config = dict(
    num_hidden_layers=10,
    hidden_size=96,
    num_attention_heads=3,
    num_key_value_heads=3,
    head_dim=32,
    intermediate_size=256,
    vocab_size=2048,
    hidden_act='tanh_gelu',
    norm='layernorm',
    norm_place='pre',
    norm_eps=1e-06,
    positions='learned',
    qk_norm=False,
    attn_scale=0.177,
    bias='all',
    tie_word_embeddings=True,
    parallel_block=False,
    init='normal',
    init_std_qkv=0.051,
    init_std_o=0.0114,
    init_std_up=0.051,
    init_std_down=0.0114,
    optimizer='adamw',
    learning_rate=0.00413,
    beta1=0.9,
    beta2=0.99,
    weight_decay=0.086,
    lr_head=0.00981,
    warmup_steps=251,
    schedule='wsd',
    decay_fraction=1.0,
    decay_shape='sqrt',
    final_lr_fraction=0.0,
    batch_tokens=32768,
    max_seq_len=256,
    doc_mask=False,
    z_loss=1e-05,
    train_tokens=152900000,
    max_steps=4667,
    dataset='wikipedia_en',
)
Each number is 128 + 32 x the weight over its row's rms, rounded and kept within 0 to 255. Layers, rows and columns count from 0. Numbers have three digits each. The size before them is the row's rms in percent of the matrix's.

# q: layer 7 attention query, 96x96, rms 0.119, rows 93-95, columns 0-95
# k: layer 7 attention key, 96x96, rms 0.116, rows 93-95, columns 0-95
# v: layer 7 attention value, 96x96, rms 0.0756, rows 64-95, columns 0-95
# o: layer 7 attention output (transposed), 96x96, rms 0.0661, rows 64-95, columns 0-95
# up: layer 7 MLP up, 256x96, rms 0.124, rows 0-33, columns 0-95
# down: layer 7 MLP down (transposed), 256x96, rms 0.102, rows 0-33, columns 0-95
q93 092:131131192109127097138101133086135117133069105022096151112112155133142076193143159147090153146166162158207115156148129080125137159113168115113131148116131137139114088067182127146134096130116109154066127136207083115145118109133112136094139123110185134128079135145096150149192103095080104100
k93 091:168140195161123149169129108130132085102115110067114144059105115117144130146177098175120200101133094083135154134119125118138133102081171092112180119113084156164159054106154183147135095099124084101107169140132153097161145125149102151131136076113237137148078140137111123091123166145090112137
q94 094:128106191166135117150090183110136120129095164149174098113112052126112139117126116129186126059115135109121135125134182166108104117118107109106143120111069095101190143117133136157102154173072121132164117074103101121175140218135094174121119165120124115069123128147110112018123106113161156111
k94 090:074111124116130187107094170083171170147077131153139137120126091103144140166097162121118113133090110104103110149151220129128134124120164155116130091032112105123120130161154122135147158155114077115156147095101114119147109219132135111159164159172072137048184183139080123124136142118132162093
q95 107:079086147086125180180135118102124132144118096109129097084081206114093097119155159124184100104163132168125156175165084166126134100115127121195131113109176122107213068107134156125142118182175128074169085162145105127128122189144132113096121136161130158126136107104090104149100103089109060129
k95 106:120160146155152203201130141072128160156106123111132116122099155133098132133150151103132112082176080159161132113118117146151127097146138132206170085124183135143182078063128100085099119214138108074141059133080077076142133117161089153088124143113144145171116136124107124143184147129117133117
v64 097:145102130166131195098105127112097102139071102174165164093143142156174125165054153146125074095115180186142125133127164172111165153095114159146141134128074049188134063128148124172085113119141117146155134123130173141157090163145125138125157103109108113179157111133116199131116087105061098113
o64 095:105124095085145090130146105190138166115135159135139123101152118102161110196153139109102104140086110132120084135148100101129093108255175164128113137197119176108149161134101125105141142110153168137138124108097136106115081099131115181101114101084163150115090168056145064147105115164146111129
v65 100:162156070126076168108135152063107125074094117165109129167097125141124139167138164157133153101085080217123127107166096112139152122176135074140127068093149095149146131191127059153138141106116138111140114104082184133102103114110090154179135106101140130126129082167103179091173087139177104153
o65 093:161125113064140096151053120203185128163147161127158163198161148138134135129153151136123107142128155123099083098083199126131071127051126118108141139106068162124119083087150136131163148092177142107127117124164102110146096141135135106083109105096090174135135179085114076156092139073147150152
v66 096:118109151121153125143080099169151186159070122178067127088161119149181094050165110147129113162093152164135148120166152102120115078100070172126099140105101071189153139179167116166135160158125124123103113090148096148113100118116109167104168144165134121186116169119047168141133118163100105151
o66 104:113126124125086106126156054099117115114160123154063136119117165065094114171095133086149108162091185157150139162195135114110171110173129157124117173128121132136149148153163173133128186147121187098120127139096157118145101106203135163130130098137118091124126119075221093106092083074141149075
v67 094:114087132175148161093118126128116127100128135194072106134191133168081150135177128166086115150136135148117101091114186150071142123106091124161200095122155136139136095190146152102142074131073180128111123085113071115119111156152117128042135174156135071104063083135093126107104149104139145126
o67 097:196126119109119077109115103122108160104171143101148208105106118066127167140118093114109178153097128091138115155157130132187168115137090126111068155177134107106161136126155119118114148101157148084108178158149163055170145083130122130140132062202111110146079122079202152158118092119104117155
v68 108:136129163152145143145114160122045117106140135135137143091073094115142142070149152141135174203109092126154167117110135157105139193129153133099102149108160102186048097126174126146122156107085093108174124051140113099095138116154188163159154150100153145132164160068132061126182132122104125092
o68 105:106142166132133098107144086160162105158119080159104106149125184127141126118165151168125034048103175182114086112126091166106166105078149129129172093139096158161123170132088159139153155115135116096078139134128154164118087131135077143060101132150150155104097127155155204114161144181118181115
v69 083:165178115090082156143103101085131136130146153114146085130177121130144162163053155099059178127095113098159121121188125142137097152149134114198093094117104132150128120140173111108130096108146145140126110112046094162144172105148091074150168085123161173130185161156176098197114094143092112110
o69 092:106137127121155152149094103171141088118125137111157110137123094138131087163151148175162141138194130137059117146080140176140092154033086137088150140113155164148171097093141154180137129149120121103172064118168114148141141093096139116130083105066215118163106057117103114125142121140147066093
v70 102:139138112164153210093084123129073126066124108074189129139083112157120166163085151128164118106170137144158119152079132070172177124146153124138109130137070169120151102120145124101077126125127098125109124156216137137202131115235174130168139144129130098148123099131139117134161105131154141104
o70 099:108159133098164090077179180155171107140106139149172127141125129144180097109123125159077131142086117138115157071119153160145089108142129118128192158190079159089121136144095109108149113062142116173174186114042107123125119189105060107129100180099107172111087106141074127144138151139103106134
v71 090:097175134114078152116084147173168113117083082077159217094122172138203157154125136115157138124124115169105138129153153137079081083144176158091149142103135075123165127096088119131098148096194171088070120098139138126105151116097165143093117140132080132117122114145111123158119095130194116198
o71 091:133093094148113155105156140129174137187175133152108133175133124086092108082123087150109081158089166139136112135107158118141164094060106116176081155143117169111108153138112159131140096124087144156119103151088178158113127138194119118203085093155213163075185133083079098115120087096147112126
v72 089:148143123113137087119114127134137135082125148117181165087103141168115165146111151173128108106168133079163089148079142129175127102116136093168026098137090119113146140157162063083175105102113128083126085095124137089184105140116105094078195132120067153109166166124143152199141099155111109080
o72 090:136107155099107160181190171124129122156123116077181068149152149098131115140124143202103174154176134128087122168128100118119114120109109142119174182145191139141147160094084155111108134114153148157103145111109131122132090139116105054176121117086179113114055049124097103130139134161101078198
v73 105:127102069162095147124047149110110138069136144115156178155112110084110134159136172182140146114139143131117122085149139131176217142139193158181118138122071181138109094132113095068090159152143164152121093078123167139188148152124088121126139139114177156150078137092155096108102104146130167085
o73 105:150162131089123127119146111207199059167120115108158105131127187099184107128081095133101156131126084130084104129117115154101040144145114083130093147135151127127124069087130148136142113139117113081159159162139120117085130130124165075112107136073136188152128091141108166162148192143124163206
v74 089:127140138121159192134182100127133102192098141155136108074170087146108140184169098103143124113077108147116099139072118115115123118140129145124082076096170135125078188101112168074206101146078126139112133082109128180202129149132169107125122160147106106131133098131113087154075111131055140178
o74 084:113094144090106123159156121134129170111125079113156141079049137103129111119111105134152199123114138110123161139180149124175100147089136106110129150213099146118189065164075077196112078145133143137091133105125178127132144114136126118087132146142199098109133103116210119080148163098157095096
v75 079:115178129086101128159106139137095111138144153087090063110087216074109169119160161096108099131153084113105132088141132190124109138118141097161162137133136181110137165101180099141136123142091143149115122135142141146162127168138083107123109123132129098228153112171091125051117194087114067107
o75 076:173116126106139109135138142106083144094063158169152138124129054182122092102110105170070113100107103100168097130167119103149132149104077150142132118048126110135129087159153180122139100123189129062192150183161147055152146092095113133145124147113097136096144125124154141135141124223156150124
v76 097:128118091153116127097139148132166135160122110092111144167131107147110084149118183166144113195090127133143164118140152157107142099135113113120194135140189143200045073150133142160149146130105153190169169063089076168099126098078132155090138165157110133112154076159162127140143075139096099190
o76 095:132101135134137115130123068144142086121143170147142132166115143060078148134169108123156162111128125167139107145076137145099159131173110101062057075148131136075138136100145110123135137112151119121027132181168146121100162119189199173097139055115181122146151168089106144122138096152163112095
v77 094:174182179134044121154124117162080124156128156124108090120162166128142153101153161128149130133184136170149111102140138184147101144134102091103123094116123113097111156135211092050088123098086149111137119123087124105147125072078086109121169165119122112110104130158145154078165081095105051175
o77 096:094071092058126124068136142104159145096073099137104101119120167155105138114109129159103097150198164124148098151106138132121110098074132111148139138138165136166133135092132215208137138124171143120137131146132124071176171053126055148138135095157108116136123121127074124186136133168190106107
v78 091:155173131118134092119101158140059148168088135108089101184146151181095107119143131140142135105111159151101140119173150108034096175151064085112182156115128077104133177062107127108094106182178141170146159115122111141124120137090155107106116121126181085145140124078111150100115091095129123051
o78 081:170138105115115172136109093201124114079127167177123119108136045127113147154103129099134096160180140188185128100074101129175144077098162102120105194104129102105134124155091121200120141107154136131128146134180124106107138068110085155139156083194093072100176117125133105145075125148123154136
v79 102:128105141115106107107107127134142110170197155186072054105105120158137072109187172132219093082121124122093113081123169159170153215114125129119106112155112127117107106128143150166119104158125129138132146106089173127135172156154146080104149105115098084085122158174124171160140176101175086129
o79 102:116153172103105126152137067096061140076133118123114183105139158114123164168147114097073094180195114050143058139179117120173120110151171091167132121107173097122133136139091111101157106114137114173079196092205147105150081113080108162132144164116139120110109081148136117129127137162133118127
v80 095:104111115130083139129121100157113152138182061152115131166157093116137117122151126123175136194155101076135115123058103095128137111117124126115097146116114107085178138172131118076212130138145161138144127141157146082158185133109185161118082132171157166093005078112155099127118092125151145128
o80 092:130160134161106172128105072090124152100091098106130105156127187135119159085150135129117146136086163072161175102177120149108135142180121052109132134164132123146097148114114127146082134107047123151128182108102088201090095149128182108144173128093025097147125131169155151164111133163117132161
v81 102:135135141168181190111177174174094158091117112088220128133158147122114170130146074121080184131099108089129167100131111114153103018090133163080110138154120104114158163127113180083110134132179150084102131108125086139168118091138143106162130079123105086096166143148149153117141112100133124149
o81 105:107087093136116138134105092080194152202100122090132124098154063141095148127082119134158091123157145143095168152087140164166176164114084148127185103178138152134181123148118084134159094112091128195166152117071166112089164163138113150156142114155127159150118082121143082085085101179123119073
v82 094:141126118162178178172120087136116141131089116105168155039110086154120117131114144151234144142156145126111151096132108151218138193091151095067108120130080187147148108087086145093092114102100136130143122083115171100131091127133140146141135142092143136091124118149072112124139100056136122158
o82 082:073080132099110109107137214161084127129141102154149124146101180106178193108109073109091130085141107135131074124114126129101123122210145108181160151179104140107107171150126145118159126104187098134090095110097167149078136107112120106147116190118088157104127139168114147108196194147136140086
v83 094:125123127095055107085118113129172140156157150151125111131124135137110085072131177148131140110123112034164097101106156185115116100136165148107123127111107159130156130141130124135183065083161090083116164043131129117132124138108124169176137187108098114090151173116078159217123116123197107132
o83 090:119096123121166100122131088070077091131112140076157144139152186098130123166186122159148116197105148147143123190209112133151154122168127113125143111133143102142143131115115119135124067121121147166047174131141167140118098156133137064128150072148145077151101045108177077158140163095099095124
v84 093:148130153133093126115119138109165104153181106180094076106171148150205105165114126138170108083135150144031121136176048156163121149127080175082076155111170147123086118112128123174150096141101110183184070095098131145152126171162118125104143141081090168121145131153088140128095105112116145138
o84 094:100095098085157147194138147145145147074130139140109184106080184128101128128190124096140127130145116062138152140091146059111089124106183135137122097174145092136090128147139150117164069150151076098087121127156137127130113037101120145108076191077187135121135172102172141111164146147159107111
v85 091:126101138163150074113117142058121053103121117131150121149170148131121142072092111129176150116110061136140121205141114104123158107100182154117140121149160167070026150088110187123150158134130140125206106095075157139104140116122175142083116146097133101179125086115133124141144082126120164135
o85 079:146147124145138201100163147171157149145080135127160138121145140120134126136132076159124106068119180106120114057064156089122061140151100119160052128102125113131163144085101062112097127150122100141098165151135116179112184113088155109104128138131102140068122228174120145108151106177128154133
v86 095:144115117091127158158186118093159142164171104181117114063124097191145156139144122137045128115128136156141117117133148096092122147080131142163115137143111169123020120151114129127106084085136129123111130102152133136168090105102168030125126163112141094142099201157144121164126125160139193074
o86 096:117103144112170129147119149183057127138112115134151101085136143123150111116169121084150098134141137116115154191175121156160117155238140170140107167147139098122154095143103079129166100229157069129073128105126084078163160139113078128083126175097162115149094144127137148103109127145086106090
v87 099:134140127101159118117167124129145162105167046143055142111150145160143115124124165113121128127148157112093113135097203176139113164132179144141112100090124146123042110141172093083135119174145075119102092124167090113172111088089118135135169130100122117113167184148113172226094125162120103071
o87 104:107078138087100150124120176121073144133126155125179126121095179070112146181141103099177102129135111177195130164149070108132107140162110121174136144152149132209135129185076122159143078134151128144097138158131120146169110169139060119054133095069165113138091074092112162107109122089120102135
v88 095:149083098118075088160171085127207124146163161157164112135137100089109119154180119131092128165113109109158174144169110113136116159102195062165105107185121116163107144135108108100106099183120143076130127097161101093103159109098084152102163157112126134097178183166055120174099145138128178115
o88 100:176148174156177168190093182107041107188175050141143087110139139098109160099110125123194104134194097122107122162159112147153114152155120156144124105103141144137120091097153134097130154138142137089110123123158125165140148143062123114097141074064151117142154085096087152134155137128157095067
v89 092:176115162186154118098137165082119122162117135139154137079134102173115083115145156130140158145128069146108172052123146077054148123140102199098119121153129065172172106108126209085152146107115144114140155159116043144116136171086137158107118163121139120127128105129175120155132103120073081103
o89 084:103144141145138144071114049186129151073131072116161141096090093115154211100124121138123162110132187129134084168116078170103143141168117195090197126172157126091134163120140083153102139094088128140094106096138165140097154124168160170083167063122105088124152127130153108114134088150144137129
v90 093:117164138115106142118145103088078144165135105135052128154089122128121142149105142101141130176080107165053127135147123100200146144141173154204099064099151131114103130168147086138124091073171123140129176108143142119077089092198143092147115099114179108106150167174116088151134109073097175124
o90 087:138146156099127121162130137151120145137147138132145175140143096108144095133140060112166092169091128106145113118155102136151092188036131092129113131083074153135128075172074174143154180133164071137099052110155097125171145161164067131138067191107089144167138133125130127065151161116149119106
v91 093:140121138168174130154158132127093109195089116178128064155130115136102071067084100129160159115156175096095129092131129145158129118155065175130125139153139134134077121081103131169077106149208168142128154141141154161122105110169123124196118193168098102125108127173128087070157180130109142163
o91 090:102129126101151132129126084126130152071094126102043169083128143179147180186147128068118123122134063150158140146120205141125129147124159102132160123130126093069129086133152136132155154140095069123146126105093159077163185117124113167116114159140187141142136120206129127137105137066155154048
v92 103:104208132094073151137122084156120092132121147163116107116146123171192111136175167185196128172167117084134125131091095119149140115142133158089089130116151192107132117135126125161125138089138125145168149083140122068132136096194141119130150077193102144030158136122144101139106127152188119171
o92 109:125153188151074122124132098076159079092154123142092186149127175133090077125136143123098138156103132092102141122116145145151205120077163079155096129135104108127115127144098181157218089114082111165048133114089149167134154119118160112178121194113177093147090094143112098160145138146127100106
v93 083:143142103149146166162088153144184142088135150129142131115098147159160105151196120119144100080060096151115117159133104155138250107143134153087103140128140062149182156168165085139130116112098143118190137089128096115160149069114113175121099144093093101087111176073153114071130127138120111122
o93 073:067096150135148099135156147100195157173123065165146160085133158144120148168112183122146135153146188150109124067125089083136078101116166157043148110117100133164087132095117189102180120103134131109099146163062121096078083119140149121166171103146126152090153152111114113150083119133110184136
v94 091:127098133181086158144135095119112157158148210143136157163119080185164086088170098137120164126104106115113149103124145136090170084184146101153166098092096148131112069055180167103145129155147130112153178115145149137065127117100188154126131126137144105153143035107156150129065129146123144161
o94 094:146205152127145097079087079108177093161133120127146132129099158083083140147114120179145124124092144103133162119112152145107084109071135111105102165091083130089183170135114090179112155121046167103108167159127126116139162144178125101090149135169165147160095100136130068167147135068171181091
v95 096:129170124134100138155130082135162171146153080144163125051092156160138120126170122117166102065087085136027084122072087134156163112124105107121111129133174136163118081121152132125076152090127111200174136101087117138158139126113160169202106145162170115096124144139153091145087105138131072134
o95 098:082109157083117123133136121098123114063093129134117188109071142151145142104102151091133121141164151149151111094178167116118105166141152139098154120167100115112150151113067160122225074121136087092076105187108134199110135122172140087097150191085151150148170148163133082090103148190127138136
up0 099:163137111097135072062123098135144112086096133140154078088088120092162128098149164135074172199123149213070102122119145163173126177114109096160142107154112142139107134123165092109158055141177124100088100163153147116148149171129091096153097145159082122113160174095159099148095097097083148146
down0 097:064096113056175149146140102144139120184128161139097159125120079133133120131100083127133154121057087081187124138124130149139094134167127084146113169116103119139121129100192217161170127094118146105121097200147124112114138135069114106093166140133159113155161103115168123106171138189059137171
up1 115:124114016128095102142152149165195118104049120114131188128178094150126139194111175152171113139090105154106142131160113095153135095117128189141145137062148113140088166103133079120163103099159132098137121078106103153120166156150087135118185133158112117138122154095150130148182115100142086179
down1 114:152092086157146123144130161160169097108154139114095120122110168158081154143135104122077095100112145176164158013146142109174078096127076170173084105119170185204095121137115121137113138186158156138111109079092135102092117132100156148168092124131086139104092135148107160148156129123160067129
up2 093:104129138117137101087181145155113123076109129128138213105129122134128103060131157077099107140160143159102112179117146122092129108143137105126126149086154192116093136121142095115137077086159081107100067158132159156025125233153157098173087161146113137143127161101160112166148124106147140148
down2 093:103161096107132153146111095117124162182129136113167123115162120104128153182090064152139164165151070082118166149091133100106084145095096101136128131086099117181173110077070141158086106129081096121127179146171095129177075095145152170122198135135150124134166097095162119191164129128098097066
up3 088:205134122158148129106186102140138124190135121122100106125127105141160100160091124147155150137199149120112180141212095122131118126142148115098115123128123113106099166132057116115149131064110101131111211153137116160079200129088090094067172122182110121118119132140100088124137104075145057147
down3 089:043093083098130128125122140085123091101145200174152164112158123127098115036110053148096120083099092090110110112099145131115162118105145126129161117141135127129137099157143183152163140155120143122106086189078151112166136164124111182122100139105168138114106166156209147094114191117156159151
up4 105:160129098105104126096144152129145165135121104149125171119158157092130124192113095151139154167152219170125165101124135127080068104130202164148159106128150136161151185130152117128140126088144099094087177109109065211091129170142111091141116112129118115097124135123096143102195164070100081180
down4 103:147120113116104108115105115131093086113158099099125123145125143153105135102105081091162123153119162169168128144163159115105133143125123057123113127089111134084134086194057135172109143132062098132187155104130214090153144085061121134157182148141147067179146151168139148137170169193091109094
up5 078:111123135085105196128136129149077133133135123167141080147058084093133031184112150130130151098126106099133117113105114145117096183156156180152172123135147108121131115095106150164152120134086046056137079077112122172122164175108160159092148126127194120114136130109162156139131102114114115198
down5 077:148086060150156166146173046115133148117066124090153159127134136130119128103115164117151104139135152141120125091117090113164178177169082099168105083165162108156088151222095101085138126060164118131174167115088129114084142151133109162092155117112084122111147186135079143132141130101152099084
up6 101:142060121104189113125163109135096162099106121109086128164092044112134123135196118155101115083151131125140147141123125112074049133137143116123204164073118148142105164132145083112122088160157068145113173126160178135110123124185118147173105169144099147136125167140123084169153105107199090127
down6 100:128135188113117123099141162128136179159089140124113023083170072050147113135085102126150148163138124169177159102163135113066183107089131132129140066159166157146141099100107147097102150152060146102114109130126117196125159093125097155136129092154162130095133140188081138101138147165123111141
up7 116:125077043157152123140130153172137161124086127096070121091168128188191112161090095179091135133101129119105109220178131133096127115116159122145078098101166189121101168136147126124109122096104130089106158111165133168084181227118148084124137112150132083158103136129123135125122159115123116120
down7 118:157106167150138103177092181127101134097139241146142134152121154057145095155173138126128128094120146159130137101138134140161123123099155088159064082127081103193126118134087114112162096132152152097079126169105134164114146083141154195128151086109083126135125106166122135107141035123143081099
up8 097:125148140060166153100153129185123186114118150107111137053050176069138116127153097165156117109106204112111134164125151181125154121117132111156191146117128136151066195133148121165171153118156093151149097115158129076068151092164150141128135114120135069112085153089148140145092131135078111150
down8 091:152171150162071149138128162146145119196129129122110086168169138135151152169073093074116088120120182119165149134099142142149117105104188145138113111089105157163162116155172070132073093079100157095135115123116080089128103114090113094109113181105152166128103138162164102094133216084109060137
up9 112:152156096103154133147096110152174152138102110148148123059085171101224114146104182127134133144163138148112156138157124158147121049106078143091190132083102121068072126087176144172093092094121145134129135137096139142140145109130082151181168081106099111116094163176137103096177119121165115169
down9 112:130113121172107141099093130182167113079178156095145138114131146119109104146163100073138181158111042095175166156147173111083113130144156139160160123124118177147134113167113107115101153132070204118114138130072090177120102103168151094122095121113093134129107062138142173185159117084149056123
up10 094:115131142082147133123162123118101193117129161113104180110101058146131100069138145114191084151119141185114078094177114190145169137131125139209121125135099143116040117120120123137066146098174106115181165143173168123087136135129176101137094162109154060139116104121094115133146084158145122154
down10 092:138141095124091114113134162096163099134141111139147092118102116126165110143127209130126162124080043094068166132085162078157138090149144134093161102100113151200169116179171130060123103146125132143054133121136186090154169125101099115121165171140142161090144158144178153184104109104122089148
up11 103:140060082060128129065128138169166091097117131077134152149156138099106064132160102103151124151165147108143134155149152092113064100125126125101172125120180179139152166143183048161134135145159083121127147122112073152113147177173133140190132104175104103107154135127207142136147134135080113156
down11 099:122182154164162115129130140145089116115136048140097116126082104142176139125105076108145141113104109149067142152082126064132127090173135112123157164082164129166126130128137171087153096113093089147200122105126170170175164150066083123107091188073091115143127078117131184106124178127177127114
up12 091:144110122122151108121125141154098183154116150156173196153058132162109111145115084139044121174176106131080164157177104165156125112113174117128083128119140165079106133113086101079144094139128142118138165135145188070059129095133111076148134115131111108152167159062138123114092151151181078094
down12 087:152089163155127095071125093117089135078084096137069120120174129106159132156136155112154135107167117126157114125158176063174115103141152194126101109165136145114118129072098160146136114122141097127108139086143164138111078091093151108211121131087203177089100169165101126147131169125074185175
up13 094:153093114099143107145144145084227099088125081083158119093120129049140135207142154115148089160103120141142101170175150092095122161113159130200108154073162144128109119089163159120100104117114158114112112073121102124176101128075126122155172129119158119178080146133120133155125159142077135195
down13 098:168121082151080112146106102157118110139129117094095163190159123110113067089193165138065073100089205133166157119149083164171158144107160101106188133128091147115129107155166159177137071148109094124115153161141135147085110114125141106092122130182145166080142059153165119077144127107150116117
up14 122:107112072130086121079127128119137161159114145130139136094081125089172131144168189182136119191103118167080120114095096136066124100135167120089141155091179112146177139156114145113094105130139115159150199131156123137108144153087050133158176100183055115160161108094171079130129105140161104176
down14 122:118151102139102146152107106134153126146181168130191105108127146151152181147109171127139121136157072134087221125209122145147119140065152057101127109070139081184118160062080091110101115135144067084114113140141094134135083104145118120126107135138134175150157145094159119130103152067095169128
up15 099:186156058118090147166172114106118177131156107070136109146119113120162121130145146117171083117122157153151132111130105132048108127108133106134088127138119141135170137134170115179109121114193088131167165103104063143134133115103037132119174109114094087185161124094192048110176103116146126154
down15 090:110132112198127134085122117092184082149088102110141083107127139156076129167137099146137147155124161121070172153091159135086153144146097098087105117197109078159063106130106077081202086161105205139143123103170183112175096109130184118132126148163154099139160131113113137153130169151122112138
up16 089:113079119184113113072116129141124147136072134089153158142115072109139137081167136128101119143159126139113088163125088201093104115127136111197133175091164211106062077179148130125093153111139130115121166100155131175116151097092133156183138130169137091121113156099076069129091189164144120121
down16 111:127079191085099112165072131099118145155153097142137161149172188104130127087125131132099153148075093164168122091135144106099182163148112099078095079169093094139166127120117170132111078152128152142081052155108089162111161140133123114090115161158159141115180164142185181064148149111146169140
up17 102:155092127163141071104119111126101099082074122123156122168156143143138091146121119160099131145107138177127091117169089112075105118142101114072125119073114083160148165109128131165121081167104122062082184096103151185126151163083080109140188165104129119159135139102175120202197081106151100156
down17 100:194121116145192112151150084113139150122152131181115183114118135103140172145131132126112159079150097127117159125090095175126180125191100167114081125095097110136196140171135087062148177143121116136165090076068145076112096140119111104119065126152167142091111077139137126126090197141179106117
up18 101:207139073090146108125143086112158110116156099173052118137126163155139101108132085134083165134133174146135173101134050163141120108128139172182118032134181118142116144164120087142095141106130059123108100100136068108142170139105094104129090125161145075160163173121144093132120154133115102157
down18 096:127145126106164143114152149190175107107108125127099126153183150106128175181090130092156138084143141086155141117111147160132146068084099086150097144194049127145059094163144139118120087115075169175098126089152125101090133178136137131172124112146130138090085108137162168101091165158178068085
up19 087:139164124118103089124168133131153130063076142133131077138093120126074096091172155136140188186112099112095105135152138165050158090099073145166164075167112159097112164152120171126134136127167123096115169158095144155063133177172137101139080102131128074106094129127182066116124141123162116171
down19 089:104179093087180147095136071133123141148134133132174129128124113094103103144125159096149131154057091086191146138123113070163104238150138133121121101165123145134142065157121121087173138168123107106100176146169130136089110089158121092153097099130185161154145155114126084124126138094152213103
up20 102:170119117106177096108180121193127137155081094169080123086112115078145094109108153149161110190137131149162132151111078082098166083097186106114144134129142186090136126044129136108115124144183090119112144120178121127153136142106090105219087171144122138133123169094105130164184103087126125146
down20 100:086118135144129152098148135078157112169102123105099096163176182207122165142092113127116192080173090136110063105100133144137189136127131155127113119028121142105147128179097139180087134120131090149117177096157129146081148189196120112135146110151114079148094117135130146163112135097122093083
up21 102:148169119124151106137156100165090121104136075085101084135102109120171107072076115147124154108165170108125105143188099187123103116121119177104133066100127146136095141139133126111077098083189116152123134149171207142082206151124134138096108186135132144156115156146130084086187055117110097137
down21 106:156139111135148093125133114144123123152111177132109132032147134101145104124175141182131104107176147115102162066173105137126112157117103129176137107144069123108195116138092133144097164133100131118080058143084083084134198175122136213179153085156092130112078126105148109183119153151108103121
up22 112:133129146039112094120140077122143146156160119120161101129099112079171155130172131123168057139149156101116143140142139142087110112101174145139131122120145117139152156099142164176079045097105126132171146119131122114092141167098136144123182080175134042186119176167122106160083184082098086142
down22 106:112132146190131106147150141197135186116124138124151123132158119072097136113146111151098106116115134117160071118103101076131152114126078131093215074177172141162099129137156104132091118089118127076087216133101171079121087125075084129171102094157116159127151210113112150135148168122128157137
up23 108:100186124145098146102095175131100117130132081068161174110148087145156066138137159140133115172116117133141150152185091143161101089151089208112138117088154127108133113122132048123131060102126068108154118116126117183126158160120099152173161123163086120174184165040164123144135112107128148134
down23 098:168084098166061134129128151105128122092111134153138133105081178190207173102145157135161140177143150116167157121152120141166095068175143166127119162052181151113121118131142116089145148098113126089100186093090095124151175066139139099131153144175099121131105098105118123108129121101079108052
up24 088:153133110142136133143148141154145146135115164108116122147102131104127162158107137083139134160157157100060116135109154167136025106103123118128211122116195110101140131127176109197140143190128111170159098120157127122067116110167149105173144140122085125151168178063069140144143126114170038141
down24 086:154159172110108137149132086157128125146151151162167173184140168109146104118148176083111095157115049142126109157118148078123116158144153165091201134130084081142091088174163143090081187078117111141077155166122075118163139133096194100114116125145127127104144023134101127121144120119129110131
up25 093:134148101068108148116131141064121108092095123095116106127150144082170089159118219158140130145168181124144084142153105156130180154117131167107129143164100160097060129119122143184105123120160012091129108128165164120139169181162114153150161060128083114111130124145144117130118153149150083160
down25 093:171212135140104136107158118120113134110129149164130082047129097148156150149143146069146065136090105148166154127120144165101105142154189116072079129125135106111196096098119094097079133134126142163118127158124096094127211133150134054104082141155159163178131145160167073116157153133110110099
up26 106:153180129158119107147162104143135129102153113096134119108101097108196122098096142197106075149170141142087094147123120079129119102159143122139095104134103124104087182130148115187122089089187166117145097161138153108083148237075144093127143142147091127116103191115160127104185064085145100114
down26 108:134085129135084146097145111169094125182101119135114116074105114145068217134120132090109154139095094186172130131138158116123104165113115127084195141132107103130128108166147065104150182156126128115135141124122137141142119083214134080147145171221105182133148070111090112154090155098102126141
up27 095:185102107119147117107142090132120164121130143161112136142092139154140096160101148112153128134134095113084133099178102147095090120084179163112191110093205104035114183141060116087126100106157155163118120083103108106118197143140129104174197111138104141104135120060171092113172112117152170115
down27 098:090147114145126130122076160137116135060108148130109109145124132159083154139177130147145174095080127120152151098103136156108084121140104127163142128131081136173158145162126143115194069184120115180053143076113153138099161094111108118133178151062136239147130142164167087064122130134092109122
up28 088:073150141146142160119160093177150110112082034155145163155118130120101111130127105137136196115104212104182158139132052141142130081107106209171136162145108183128078120042128158157136118125110113082145138119139125155107154154107118128131099119133151091140140148072160127122140071108125093100
down28 088:148097132177034103136117147091087068167152115066091091141093112150147152154136175133076120132111137133124147120088128156147125145065162136117094147098125126144174117196135112130139145120131176174169070126147065102164200083117054155128163180148109117130129148139087140116172131098139111159
up29 095:091123106158135088132115133095167149141098082102112126129165062095172146119147067181098146153142168119144097171101088175117161115139160144106075128091170147131115167144073151119103101092163150047141124128129149141149165115134121130173059165077114115190114150151157036188121145109123142109
down29 089:142116161142151130140169133196084099206165105121136079165103137110191149075136143130108068173132133155110137091097098097183084078116101211128082091093138156124155145096127077140157092122157108145118153140137113150102098097101196122171111070154118118126134172134111111071171113117174144125
up30 098:156142078163124120064190127088149173133124093102166114127103163115138137165099133070117133114118149148122106153100141130129102156145182059141108135104163164098179109158132130092114152117112104098075153112075191175125162079113109118125138120158075047158090112087122056103178180124151170137
down30 096:134159154131126171221134109135073173156137075103170132133143089127166183133058096063122162138156080083137113122090124158128122113099112115110158070160122169114125078058148114170083180100138079124125160135144141121140160127157141149139099152150097111182108106092153197109094144083134127109
up31 105:170064136126162115098149118156133210102165176083114097080093134041150129169153133213098178151123166117070132129148101134140118081116163118151126073135141149152125104148152182145132113110099094130107170146153112124058160152114169079150124138154069120135156106123135155077118158139115167148
down31 104:109075115101154106150114150092133082109146158107138128218132139194110160124088171080199151126104049164169138112100140144098108153151096141093142109146074095164167152121110118120089133118162130122120054155076117145159097162141110201142141113139107172067111111109107157176163136099160130112
up32 097:120157139121131127067115135098121117043127121037125182129086135141140131121149150125075173183104153155089099166073143182108097160093107120149184113149116206106154156090171127094118139127123146125157128183120082127106123128118118119165175133144100046165067158109109131068125101140122140133
down32 091:127140119127131110180173137078090112161128159213145105045168191176081142129121101137136111082134104111092155060143116098135178181141138131103136124169117103140222115129093154168096107091179147112100137150120120122105131139099126121098087133080141115107159151127125087163195108106141178103
up33 087:141139117200142127124116099087116154134103140095121166177117073181127138109143166124148132156088133139181126089166098149071166134151119175101149075113115141152127146087157123166105076152082106060093084109169176088056157166150131146124160163108141109094133158101097120128192156116187090179
down33 096:145122150129078134167096102125105118177162156172184093163171184138158164101079045093193140133178138171132117091132166143159105173126118097107091057076070086147154085156116091150114113184143118135120072188109147114121108140136114138114152123139113154084117084138110144143124127096142078102